Part of a small language model's weights: 156M tokens.
Each number is 128 + 24 x the weight over the matrix's rms, rounded and kept within 0 to 255. Layers, rows and columns count from 0.

# layer 2 MLP up, 384x96, rms 0.316, rows 112-118, columns 0-95
[[141 123 116 169 108  73 132 146  74  98 162 137 154 118 143 180 120 142 143 115 107 136 143 150  85 128 167 129 141 120 116 124  61 119 124 133 122 117 150  90 156 142 180 119 125 110 167 109 125 107 119 117 149 112 133  95 104 127 130 165 148 119 132 108 136 129 128 140  80 156 129 110  89 132 152 136 108 160 129 168 139 123 140 103 140 181 178 130 122  75 121 150 122  78  94 179]
 [115  86 128  95 148 155 127 158  85 137 110 125 147 122 129 124 117 119 121 151 101 115 130 109 135 123 126 160 145 137 103 111 115 116 109  81 167 157  91 127 155 107 150 121 128 141 127 143 138 162 134  91 131 115  61 138 143 117 136 142 150 113 139 169 112 104 149 139 112 125  74  80 119 175 152 146 149 130 131 159 122 118 111 116 132 131 120 127 142 135 131 129 153 137 102 112]
 [113 119 139  89 120 123 136 107 142 142 180 101  96 123 136 110 111  86 171 147 107 136 145 105 156 113  91 137 131 159 104 182 122 116 161 117 138 139  95 141 114 127 117 121 104 133  96 133 129 138 109 164 141 123 134 184 152 126 112 117 113 185 137 131 171  96 105 134 154 123  89 103  75 121  87 117 100 127 123 150 124 117 131 139 155 131 150 127 142 198 142 171 106  77 149 120]
 [142 128 118 129 128 107 150 158  67 125 127  94 149 127 150 101  83 107 141 124 113 116 105  67 184 121 143 118 105 188 146 124 147  62 115 155 133 132 147 169 118 134 104 102 138 144 135 156 157 111 153  81 155 127 124 145 107 116 112 140 166 127 125 106 155 162 133 153 159 150 130 126  94 171 146 113 148 122 144 119 134 120 101 133 137 146 174 111 115 105 160 140 148 153 113 151]
 [ 97  82 106 112 143 125 129 130 130 120 122 109 117 142 116  99 133  70 117 128 130  93 155  81  98 136 148 124 131 122 107 135 130 121 146 106 144 149 151 135 102 118 120 162 101 127 111 127 108 114 144  89 154 172 133 113 116 158 147 101 146 154 161  72 186 125 138 105 116 114 149 120 139 155 151 125 132 123 116 113 127 127 131 152 135 113 145  93 154 146 136 145 125 147 154 100]
 [108 139 133 124 127 147 107 150 108 128  99 114 166 188 131 102 114 138 133 156 128 107 122 153 101 181 110 109  98 140 133 111 146 162 139 135  98 144 125 153  99 117 156 111 119  84  93 149  91 118 152 113 131 123 130 158  80 101 114 139 116 163 141 166 110 142 112 185 130 148 131  97  96 156 107  96  67 136 145 177 125 131 133 146 102 156 130 164  92 177 146 141 146 115 113 120]
 [108 138 106 135 144 113 124 104 113 103 125  97 138 116 115 136 177 120 129 185 130  93 168 126 153 128 151 172 172 137  99 171 142  76 116 155 149 165 170 105  95 128 147 146 123 143 106 126 159  57 101 139  81 146 127 109 151 134  98  93  84 121  65 108  93 148  63 137 112 113 171  73 168 138 170  63  85 150 114 151 143  98 177 117 151 103 145 103 159  86 102  60  95 134 158 138]]
# layer 2 MLP down (transposed), 384x96, rms 0.306, rows 112-118, columns 0-95
[[136 121 134  90 147 144 164 143 109 102 129 119  99 154  96 102 122 165 125 119 152 151 114 145 152 125 141 141 139 131 129 152  85 115 110 160 100 139 140 205  81  90 150 128 135 119 145 104 118 123 130 105 116 123 126 125 104 145 124 183 167 149  92  96 127 127 155 148 139 131  70 113 113 104 132 113 136  94 143 137 116  72 180 100 112 125 144 162 127 108 105 117 160 122 143  88]
 [151 103 135 161 126 122 130 126 131 160 103 162 112 118 104 112 135 121 135 151 129  98 107 125 127 174  93 152 135 164 142 126 101 104 159 146 102 134 109 136 134 142 173 111 120 129 124 108 135 117 133 128 157 144 114 150 125 109  97 126 170 114 106 109 130 131 130 123 140 146 101 104 126 133 101 129 132 116 108 110 125 130 143 139 159 121 103 167 144 113 107 123 121 120 128 116]
 [123 124 164 162 130 119  82 127 124 103 139  90 105 160 156 151 128 158 155 163 120 112 110 134 126  98 140 148 132 140 137 119 102  91 131 137 119  90 168 121 123 135 169 125 157 147 151 119 142 133  87 146 143 126 115 138 185 117 113 136 129 119 126 116 107 119 131 106 136 132 148 148 132 104  93 134 129 126 136 121 140 121 140 146 137 195 120 107 143  72 113 172 148 152 125 161]
 [159 139 139 135  95  93 138 131  78 142 107 128 100 128  90 132  95 149 130 179 132 117  77 109 141 157 130 140 132 122 116 128 147  93 154 115 142 108 107  95 162 142 120 101 155  96 153  87 123 104 151 108 140 120 167 167  84 144  60 154 149 166 103 131 145 151 140 122 151 102 143 166 144 111 166  57 132 165 107 117 126 105 121  82 119 173 155 135 115 149 141 130 130  94 174 128]
 [184 126 147 121 119 113 120 116 109 111 118 166 126 125 117 170 115 117 116 124 143 122 123 155  95 158 128 176 124 116  92 121 166 149 101 100 127 141 131 132 127 149 128  90 141 153  93 128 109 160 140 126  75 122 130 139  94  78 182 137 105 119 110 125  95 136  81 117 107 141  62 119 148 158 121 114 125 140 120 127 130 126 121 113 108 137 147 120 115  89 148 156 145  73 117 125]
 [150 159 108 120 162 138 119 116  98 147 143 172 166 128 109 108 111  79 150 145 144 129 146  97 147 134 150 126 129 170 142 171 123  96 191 142 124 150 157 156 155 199 156 114 152 100 173 125 141  86  78 116 148 131 125  84 155 131 118 104 132 176 126 163 108 141 131 138 156 134 158  96 160 128 143  69 139 128 141 103 111 130 114 117  92 147 156 131 138 152 118  98 123 125 111 133]
 [ 88 127 146 130 129 110 125 169 114  87  64 147  98 105 134 116 123 115 161 161  92 113 140 111 186 134 124 136 142 128  79  80 130 125 156 167 143 116 106 146  79 193  88 188  95 172 125 115  55 103  95 135 104 102 139  91  80 154 136 129 109 172 147 147 179 161  87  95 174 125 135 139 164 152 134  90 123 125 111 115 136 114 115 141 156 127 125 171 134 143 131 152 105 126 125 106]]